config.yaml
d_model: 576
n_head: 14
lr_mult_qkv: 0.7
lr_mult_up: 0.685
warmup_steps: 200
batch_tokens: 131072
seq_len: 1024
dataset: "wikipedia_en"
Each number is 500 + 25 x the weight over its row's rms, rounded and kept within 0 to 999. Layers, rows and columns count from 0. Numbers have three digits each. The size before them is the row's rms in percent of the matrix's.

# down: layer 10 MLP down (transposed), 2304x576, rms 0.0742, rows 2212-2237, columns 336-383
# up: layer 10 MLP up, 2304x576, rms 0.0965, rows 2213-2238, columns 336-383
down2212 108:504508492524527493504489502508469472453479545473527464454533511523456507496532512486448522479492489540458503470511470446435489494542484548510526
up2213 101:514538500494511478519507492481531525500487547459588503505493484435472467524519527490519496479506483513463465513513481518488476466478505469486535
down2213 101:491497496526532504490491457506505495477479510466452454471502480528485516488511474483483475504497494487517509493479492469486477521479486521550517
up2214 101:500543500514517509502507510517497496516529479497484480508498537533553530519491468506470505489513499499497560457481549503489500480482521524505504
down2214 098:485475506491500518470500507495500491536549462496461448531518529513523462474479508473521477531502477487498519507478500522480565569518507473473537
up2215 103:465532498499502476516479515486510499460495495481528506485496493477486493506443527499549524501497525460515516518500488503472550491502496456474454
down2215 107:500436488512457539515513500532491464495488495474491455518498474508568509493494519505435522473493504498535488504510509504483465484506479523492500
up2216 094:466517509503479517496515521481501518460532479507555520539452488456506514519465509500546511499527502519511431490491545495494499473514528515531522
down2216 095:533461455504466537476549507524495506446490501488497513531541536497664510478527533505488482494538513474521499505538535443510472460546475494471518
up2217 097:490449500508460517510489510506477506509493493490497502552504516515479494504475509561520480465478510515493509509501489501493534521496479517524525
down2217 083:505435508500521456506518536495487527509497525483460519543508495455555523504514464473463491506498488454526520557498521510477504490500504476520482
up2218 104:560487429489492508491485483504517478469463524469518462510498481537482492529489500530508528518516499525507518486495515523533565430507499508487466
down2218 107:492497508520492509438515475441491557513493515486471533514539510515512490518477477516506474474485529483504492482472485473523506533496494477461506
up2219 092:500506524514466481466499507514496493535491504498474489486468513526481484536470498512504487466518467522483504466509492503488503506441513520465464
down2219 091:469496506506487479500472532504508506545513483502546501534501512456567426462501486498516487483509501489476485551525478516514462505488552488505539
up2220 096:518460481470477522474534535489532516460508460498490506527504475450521510447494508477557583446512518509532492516508471509482515472464507499520450
down2220 106:492509482496491456489507515488517468512488479511508509497501490504470554457470485501484534514489492512479461519496491532446502467503528525536487
up2221 103:489490547495504480512462510519516495481477523517528524497496490488512452485504540470524540488453476517514501519461458478492488519439533468516525
down2221 095:493533489467517498491494525520512489495483547454533514506540545502557490483485461536487473487510463502522499500484506542457516502474518465494488
up2222 076:458500475519498511509466532482554490494516474510477485540544483522525511480502458496477489486524507476533504510515514469509469481488445538490516
down2222 069:497511502459479476471577469537479523462506535506498520481511534510550518491510531541542554525512498528488472478496494554478520531515541482490492
up2223 101:516530502536504466507481511429486479533515507475516482468510489487515511502472515488540493490475516498468504528485472494481487548503519475538520
down2223 101:471531499523512470450495491509484452448494500453468505522455525487456500521486508535553476506472508540531506498464478517473501482502524504510501
up2224 098:516493512500453510499496496511483518470537442492458505517456532514476521504499500479557488444524533487510460453517503501498470552485541483528508
down2224 091:470484522504502506509511480525516508423485471513517481484495488474535522485527500505476482484504538534517488509469506507518492502479491521463479
up2225 098:520504497527500500489491504496492504483532504460515479533511484503509511506497500530491488505503496495487477459511467518502503531516511476536500
down2225 101:502517509517483501549527502487493504551489504528534503550473481486620519498466491503492516493492522477507487537492520527548471506550480474519488
up2226 099:489526527487494482514529499492563506493489482516501501480495493507487494527503536507499479505488517468515508529486495514492474515525523509512502
down2226 100:488509488507552430498485550534522520502485474481508487511549496521446505486481528525508502484490446521499471522554484532553508510486522456495469
up2227 104:514517491498499504500439410517532517486515480490440519503484492508513508434468462525500489504481484518475513472469478490501515528507528505519515
down2227 122:503510485473479467493502483475540505476497504486517471504484510525508527529500539484475459495528501526499478511505529468522484484501438522498471
up2228 113:481544475548498516487512481537511503513531515487547494488470460477495466519472538515489514483529498556481459486458527466545503526493525538464512
down2228 118:496533456522498485538522490534503499497499533513522509487485454457518484503481464477495506524485498547491517465499545498489510514467496515479498
up2229 115:515497544469471508493505467475493504496487466501537507508524483505501489514509504491441470443470506436495519529524477521464540504491498437502512
down2229 119:497528523534517510533508527488485517512489538530535509522496496438537473475487503495502542488498502507498512532498476508497550479527547504497508
up2230 089:490489525518493513479486447474535508502509499471482520499495491463514508477528502477524494541526449485539523511489469489508504486476543488514505
down2230 091:525492496473548447518478553510494515479522488506492512516505504535573520513503503511519542507484494514489475446477534473501460492511511499470517
up2231 102:527503543511495469530475485488499512502559515493546500458503509472492490484508483491510498518527483502456472483496464475478467492515492499522482
down2231 100:519506541536496488492525532507490435524484516479495515504496562450408512520499466517493497468494510521485526474503493502467474506484480453465454
up2232 108:508487448514492535555475535494506482473527480471534472536465442493512537558498528514501485492502485476503468470456481512504514456499443484513494
down2232 110:496476469513480486499495496537502501471525495520510513506515533505550488515527495508520525508448471482516477512495490446485496500484453515506484
up2233 102:518566485494506455494468488518534482518502483498528484494501507536475556485521493495456500470546521498514503507512500466443456509497527450506493
down2233 108:543519474528490545533527543465484534517493478477507470442515505529490485543532508488531518501527484479555535522494474522555569505520531481545500
up2234 058:508524464506508505539497519451496493479514509508452454501532489532599553489515476529457482518492543483512513525533500476458502538488482514489510
down2234 061:501511528479465501438522513506530514455494510495521525493485490481551503541475483513519547507515477522473501507470502533492529487514518453513474
up2235 101:505443521456492507530442519475469517538487511497510503485524489502482487517497500504512530513511521517479451510529467477464488494479482475536462
down2235 099:492492532498487511491472503500531495546510513527511492485516445486585521484510493513454479509527515468534477534466499554517517501521572472456490
up2236 096:514518483494526507467500497493496482501491510509508509510494459486483499513436501483465490481494491490515504465505507530501409494492523512502502
down2236 088:510471488521512523521551479515510502514515525518490464485489499440501481493466503442497517498536466517480483495483509489466520501521495471514476
up2237 102:491475464517506476512482512459520471539502544485512398459512552476482493513511524482555499498473519474496496508532479528482473478434521477506513
down2237 103:463498495512503497477485446486477543543515507495492541511448550545480502533529507476478507516491453538459536449531493515479562534509486486492516
up2238 111:501492434507526481488511465508522486559537480532474503508506499507490516546489477528527487499506491535541526489516486518485477500537527515519452